Weights of a small transformer language model.
Size: 2 heads of 64, 2.74M parameters.
Architecture: rotary positions, no biases in attention or MLP, normalized queries and keys, capped logits.
Training: a variant of Adam for these matrices, 112M tokens, 13624 steps.
Each number is 128 + 32 x the weight over the matrix's rms, rounded and kept within 0 to 255. Layers, rows and columns count from 0. Numbers have three digits each.

# layer 4 MLP gate, 320x128, rms 0.0939, rows 110-160, columns 0-127
162055115156141154183160147114116085107162147131088169142109135114126099185145129148125073173115115124088115153100103149168125128110066155152126163148113151069130138164118147102158100102156128100156163068127132066119214114117119071164086076139106158112129114167134133155156092155097156092118131161166136129171140119159161158124142119106089100151109174067125120099128132124104113108112
117130155123071116126148100073111049140115121085141179134110129090091087145140166110174199153110149101136161111105120140094171126151138159139198121149094162128128074180072107120130135157100156160144174098178116188156220126132089098193183085117060176156146165088127109057061144122142174157124112168107060155115148140161176116077116116152103146128142090097158091125119134129104143140132
127099121146094163106168133155099180134129110137084102119121091185117172150149152168135075167133154144151134151154120103138124131072131137081120139075175133150183114090154151098078114090087123154065117146148188126116137152129128121162089117076167164115157083118190129102139107121084111151113148114176098106105136121078153126143089098185145181137187117138105130131072119130158123162137
109142137110080134158139148099102098121120110124124126095167113112161146198121103136168123164123101138130151138118093100137064113133151178137119161091143218123115130116147115158170156143187119128098191140151167106135110095171122079150141103098100123156171089151150100164143087135095152054165098073121186187129161102131136099155089092117108146157135155118145093129114112104136118143109
148087069117081118128181126141185068135137146117119151095137082138105151076064181139116128120116088141160079115107121156148124127112098114162126082142070156115164136094091142098125149091125110179133149137095163117118140088156150159168141144135097139100130140095168083084164153154104146116148128165157159166120133101133123107163149094102150128170095137137180136133112092126127104133145
159131149132091138196156093127036136091092113162109112117145150076142072115170134176119124110128114138126173128117105146068181175101154116115173093108150098173089148167107125119165076135135112077084166144184098127155143082151091148130090091170083160132124163133145215133158043075149127124117173113163147141133154181164125128156159176112103114149048133107114159162133097146054113157080
144106199129187146180061175078073174141164186112116132176178130133132146116123121120155134106129162168138084122170114097096062156148123148133139153140184112091122085103089058170116079107122040121162110151136160156153127156136124136171115103113137126133099139086183156160114153152092134103093101134107099154150047143046163116132152125118134094126114121087068129104111155158135129209098
071113175163130094142113138084149113131203110157158086137143065136170102130151089161142056199108135102153106128092132115088115149116197083120175108190181149150125133135214144092137187167109113133170172081119102114083172138124095113158126041134172145079121145131122106185043103160108192108174110134077150154147098085083124093118126115173091208141137110087122117057088118113133165143075
109101092189195140102101134090150114099091115172095129178180128111099139107077124077120141106124066147076124175137166150111168046141131131123088188127124137079168129113102140133121116134158098134188091121166094061098107147068223158169132126118137136165100162084124109151101105165102137138161129143095129169119108147125119183141136151135172117128134127145133075108144138110133124156110
091124174107148116163119127160097116190165135090078137102081060147103101158114103132176130145099127118138097084185089109094128098122140105156125175113162111132162089124151097108095144159161171160078146192114077156183124113150137152177153108113156148130111102126155117078108120179142059092124132101156153177076127135175131187133161101128095066144136103106156114138184158124116155171104
166119106108076137147124155117129104128150134088137144124151093164153177137139090078148155140146127147155138119170124141106143175148148114147103110127125151118146160172124178104103141092128117114087141088133109091157138095107117081127112107163087133186080081070122131102130142147117142068089067095105165121134201144165122164131142161088165141139127127105159070096076163090157197169115
118115166146044120072137115090099125143155074138109176130097115185108198092162111185154108133090116111104107138129135161089122174092109086140104138139097113157162139118136164146102098153115165138144127137083118143146114107182115135150163150090087089174132156108140156136170140097124173147064144098115128145118153100108155145172117139139114135164170127136089115118162140103168147116105
177114179132113159153200181099119124109165107081111114135164102096110152112198127119170191161193082105071140172161127107122127120152091156131163172133097102055175125197069084152074131124148090146196126168157121065082137085135061052147112049152106217097105141125136136156119106176180131132092114170157117127125133168150125089135133093192137112098091071124083178161063143140124118123150
116065121102154105152139081148063112141117136136083190153138129132066133097128129208146151137132177148172132222138068103123083123064133145156181175156132098136114091157182086107087116115058162105118088154136114137135147135081115061122099096067107126144070140103150074118093129115138155111147173122130099120136084170171118154168129159148132126116149121158197118121092120142173149163169
194115138164077112150158170177133096163106088121141183088116128090115157109157119204160043097110145139127135126123165133079101130113156154121109147153119062108151122115165121141180084123110140136129143177140138116152150060075143125098119126190126080142151109146087113079104113089161148119084159141118140149116193098104166102112193117072148057190080095080171139199137111148157155131140
111091164186105145143086185165097176178098136171097092153141129145175180122107135189203113124119206135129116164143058148092138146083143098132154181067130192097083155117079132137090040149095095067143119125103197153200097148145177096116060099130140071113102116124143125155112135114132146133166135146089126167102130131073146155128092146168121105072118090122158133063138157060213113128121
071112133086099141124180208173156133124106124141076075161082095171163132193133136114188129141113128152128090159139132150137099091167157077066124133128131080182135138119102121105091121109122112142111125170096170121160089122148168121149105148086138130126188134095113168113106203093117104123139140165158126143050092052097117055186128108159132114149174106120121082170112118134193160153157
130141154117165135107073093111135161131083131063151127103167128139082100155102107143144155092139086101124122135084102115142121132109144121119156127136148116147112118132120137075113158139168116124125076174117139148129113185108188105123037123130132119131179092141172124110072156160166153212103096145173099127066129188103161154117098170118094132109194156126139089143162089146196119147142
095163140105125139106150132180164099062171071100159118147118151142089084092074163131101147111069065108153201103139070146093150112120183147105167134133068171136103135104072109148105111113092131149196165111152083146135144125096085186105122101161177134171141111111074110158158172145130177163135103154112148168113142138141087124041114102178095122117139129159113154107221143120140150170103
128160154078118135120203086129166158120160133135072175120176087109146152212123139147132106143134124119094161197113104168135084087132133078136086129099119138142159152118113140106120054137101093111122063070106178140145097103094110126110147096152153114085160097151159090181092107107127172140131176178130166151113067097151096112105142173128125162097102182156091133195133101124117174126106
155158105166125154091111111093076127095128120146174128095091153154089152114105134140103153104129067133147103137156119128101207113130142166142110110143135142144180126121163104131082092075126054139166084127160109098128100106094159138129150167104108119215128140111133134091092135169167149124109110120076109092108132168136154165138099195119152145142133120142135160134160080131159140124104
106142079145163115079114128103089103163137133144133127136121111055074143164136155136172141149096162148142096125094085159077131186142136178152101115083127146116125094106093150127149085081097131153124155121157103130145142146095144100115103166128099098092185162101119115143130124132113116097126097184098212107161132120118165141102109101136135131146061136136131190135141116169091141209137
165116113169141088102142132138123052173126178054165110157109167141095168159099203133129074107097160109199106143143101172060090120137183096128138153132141103124159105152104119184098083108133072124140118129086092068141133154107068161109134102154138144165124112128159110089117109142133164146167113119121123121142085155174166128121162159169184135169094138129127115139077058130111146124136
084140149164113107123054162113097160137163151162112148110115067190136121062125138124125152126122124137154070111101104152139173172120154106100162144176088102139153121097133147107114138189114110135057113158121128181120128132103117101143158107133180151113110167083102146132123097148153137122089151108139119152115078151117092091142127127117046166153120183089109086139136171195114093173170
145069176101116091142126122155068070149134146122076136169135108128048154110184104125173110162102172136091132123168085138089109175168181138151165139117159111165102152141105112177106120116070099210143145164130064085105117103108181041139138103068175136097166150097155082115080147120163147121153123180113178144118140183098095108171084156138116124073198192045066156178058159162094138170172
098096164144128140091107162106113104154125093154122072180120150125158146137123093101115070093154118153151145130140162164078129109166104056150184101138133067173157130131120167100109122073127149154159110151060088137146110067150121143088145146137162086113165116158134157167099128139151130160151131100127127170076116143104162171106075122162130095149140137125145149094101077087129097151144
136135121138115123115148133132115069112095092094107163136120121192087149113094156179177153135106133074135180102086167118089112113119162115087129106153068117110120133178106185163140110131118145148138098149121110126086204151100150114168209129110149095146145106117153111146127105172136086146142126069070111101126160113147166151130166122131141154131160135154134147128153116130136079161162
125125154115054085088137138192161141182150141089134150120063186101078098114085143065081126079170158109167178132103089106134109127122139115111134151113085125151135111178133135122084158111153173174150170114103140135116143179109166106131163067123212165157201116115155152122122126129146111153121161133170073134124129134119141144154092133141043099099129117073085115113129145165135139150100
127150147074135202156128162152133132051080075145093171148132124133111082068152141126124076141144152108132132110181197136119165087116167115107110106130144169179124197118132121137111074137074104123132112130089089129105196120081102095167088098123137104125113175159187123116112128109091100109175137146103121099101123154098127199135112158121156144120140111163152143173160129105179123134146
155114129155070151112129092244128147154149135095089221160133100058157134129079124086191141161141116093140092130181105181134193123166136171147166128151140142164102093172165054109074106108127156086153155124113128119133134110082115109064145066125094073155109130130131160086097169101160133151119106153099135215173128187151111114147146137083133140163117128092088155156083142078162149059075
137083125150079124155127142124125090116160152050131167170210051180135180092129112046174119085145105103092141151117146108139128091126175170104117121145100150142136049177079146129046108185175128112208139082144088137077091153136058099162081132119108195155116166118117111093154097130128115171129096137166055166106138158171143066147109141129189100156124156100090141128176049100107187138160
149171074131159052095105134095151173114100105115149101096142086143151169121053097153111175159143151124078134183152125089090129099087153132122182115152152162140096095161141112183159161141169101108145114191130158091114088133125135143162134112152107133109148125167130120147105146158142092097194087141183070159094088089145134083053132094170123131131145128087127088065142164187184171154121
186134102192120126165186185139081130070046156076105143122065103135163146065123203054123132125161094148114106200056135109112154175135148120133131132179141093131125198134110119133084095142079095047119087129114161098160146096129130175120077072170159140141114139075126154126140057157153124154133112114203118157120129167133142110166113089134113152093113111105136172147194183162131090115084
162073196102097051085147163187099097104120197116179126196145139124079100134131164136104075084101095152123153111160139132149099107128186142080075173153098140158107092117101095109093125170118115127150113114134127089119102092192155109196146105087167095129119182119146201167057152075152162079150144164173139200136049130190191103090058196135115165112128113124076101114112102128166164121097
134099167125141100139114146094133154137159115097120089161139139163124140146111129095116107118177140144118147185136082114104076179132148136084133144106188153144142128104091144140126055159078112140130122083149117099161125150106061122158045134104134136114153081110125142185165109096116112063113168164101097115111142119114091124099158134134133089215099101128150134134119161215113185156122
138086117095164096072169087168104170146165064116179099178059123122091134092124107125143161156060154137192098143145104137084193131096144151097149200110130133109073060161159182134113107098054164104128154131141110162135141115113118111141112084130142113114136218096106161129179173172169108135217080132167127209075119163137066131154126136098101140175090105071112133069129165116133137139122
116162098103134098108127232150126165110101153110100157212131108114146154076175169099175066071127134183187150143152092163145088181120162089090088125088142163105164124152078111161134072157074094146139129166154172035159104095166106143165152148115141086122121150081148168142138096074080141202151122069117146106099152122069114159142085156127068088130127196153141177106084137111128128107114
166120131095130109139125128129104146150144158151080154152137156082057151080087096080105103136127136090125162141137130101123122123150160089080065127094109095121173135110057180126166106139199053138133104091146197108108064122173154122169155105138128168155121168074110115114148113102156089149079170135194160132113137114151125112136135169136179180150164145131120155100166142099084137096095
149145122119157127111093141159157185135145090101067197118104133155128077134133132111133102124098114126122143152102183083158086089130097146120169093106142124137153097109154132035117110149094189147100068095103091159144155163153150175157102142177148122126154185153128127118130120128118088118145091119147117136140142130162122099122112148132086101121113113171122119133131155143126110093118
158115196146129140134149158123136128101143085115114127129092116159148170083187162166154159141184105091130108097116154116149175082120153119038158153138136112155163107131160084148119084098137111142144156132182117127147112057078099083126173108110112078142118124072153148080128186164092157131165180131149127123151094075163147091163158107132085114145144101117102117127102135095112137128087
195100110140147175137100133153121106130096109123103090101095107159119121137127096133112082102159117205135120165166119079086170122130135098132113147048147180161187197099126081087144098088118162127107145140122135111142164150109182141150078115133106141128107169113145173123145124143100143092154084145079128105147135179157104105123124126162134109140143165172055119077113166094145096164115
124102121116126090146045129132094154177145129121105103083147058053095178182138145100140175113165121145124178212127135154132091154161080072103106120119115160145202177107114110113167141138131127111139174111111137138160163120128073118147108120119120155114072110165130113101151154133207096084086055098195130191127064116149160099154217074136102153127173095094103154167130154097097159103090
166120172172087112101185086117139174089092060153136141169141164148157141112138149042120142218150140080128107121124149121170124070138136084103140114098132111117143136118142171112182183139148127137133100126170115085156100148142124132052217141079172198114082126141140084153121155066170163133167122123106090124117142006079149105100141128060163099129119095072104161157164076137101110156152
139193127147168185116137121089089178135100151136148166091163076152145123061105153096106120100134190092111117109104121132135122114069148176104101102104087135186124114148095079091133116134133094103138102142168117132078123106102138141153132148152091148119152172152141169102090133105145142102185113113113081151080104121127191152185126145129095151140157098104144134118170126155109134188147
195109110156077176117106109159112137061079088113115156119120090165140184200131064126175128126157056116115104172142125152077114142091164106111184167092139145145084164145149076128083110125136133086101126122198180106138115080159090118053128095089088159131123177124109055099149125164135113128199176189136150136166111162141132065182087133084057146100095176063109143120175102143167133173087
105066162131074123148171212159071152158122126097155089163078080146104138143157170094148115187121194193144046107132089159116117116155080111115132087147130135192102109113128117163090133142091112108118177132159059186130132183083118136122113084147174106141057141093155173157122090102166114111116113090119151195079123105103149148153160103116073146087152108134186163097090170183089189070166
117133148122073138180090183098154103086171131065116089162151116207127137113134112160171127112065135136154164180121128146125164098168095146202134156081100120183108189164106123171061162087097087127198133137129124099094110133129045134147155075113095133091115122129070179210109105181145152119128113146125167138152166095052132076180170154078091111168153123088129131104083118124094111198165
115100165135133164123131121190132126092103121083106119183145127121153183151151144118195134127098153157111124135108069162106102139142180153077095095058128123136146121152064150098141036072148118126089138134164160124106079132191135101083116111100181157169147059131142055094086184092087151130173117147115168164073170100130081101108176081090147124157144171165116115182135126146094194157147
142104152113152071114132152096082113127124122140119093122075153117141133094146161111116130185108054121146136128136104131083104086125129088133133154088144112104152122122175117160132132160063054094135125143126080102156183139160108115124099109084156148099155166125140120166128135150181091159167047084145110167121160188122132119133113132137128101179146155166100150148119116130139148207152
156091111087123078107148132146128107113127077145086122164107122148127107141126189123153137149088126125095146149077138161140108160123126102097135141142171135095121131115085188127102145191136141113119091169153076146109132147104126092145157124187101126108183105103149175165152149120082101138121148126152110134104080177192133156094110136154149114186122146140113101087151116141146113100047
134149132129142097129154145114150095138148126122066122137158150091158127179088097208167113086141161142117073119124134116112069076076151171123152172188056199156076134120096109125167186078142069099061129186114144128157151049089065153165135104130166118157121198071144114100109169108130155117146132198105136214180080090126125090154081179157069095084170116156168159117112167134155124145058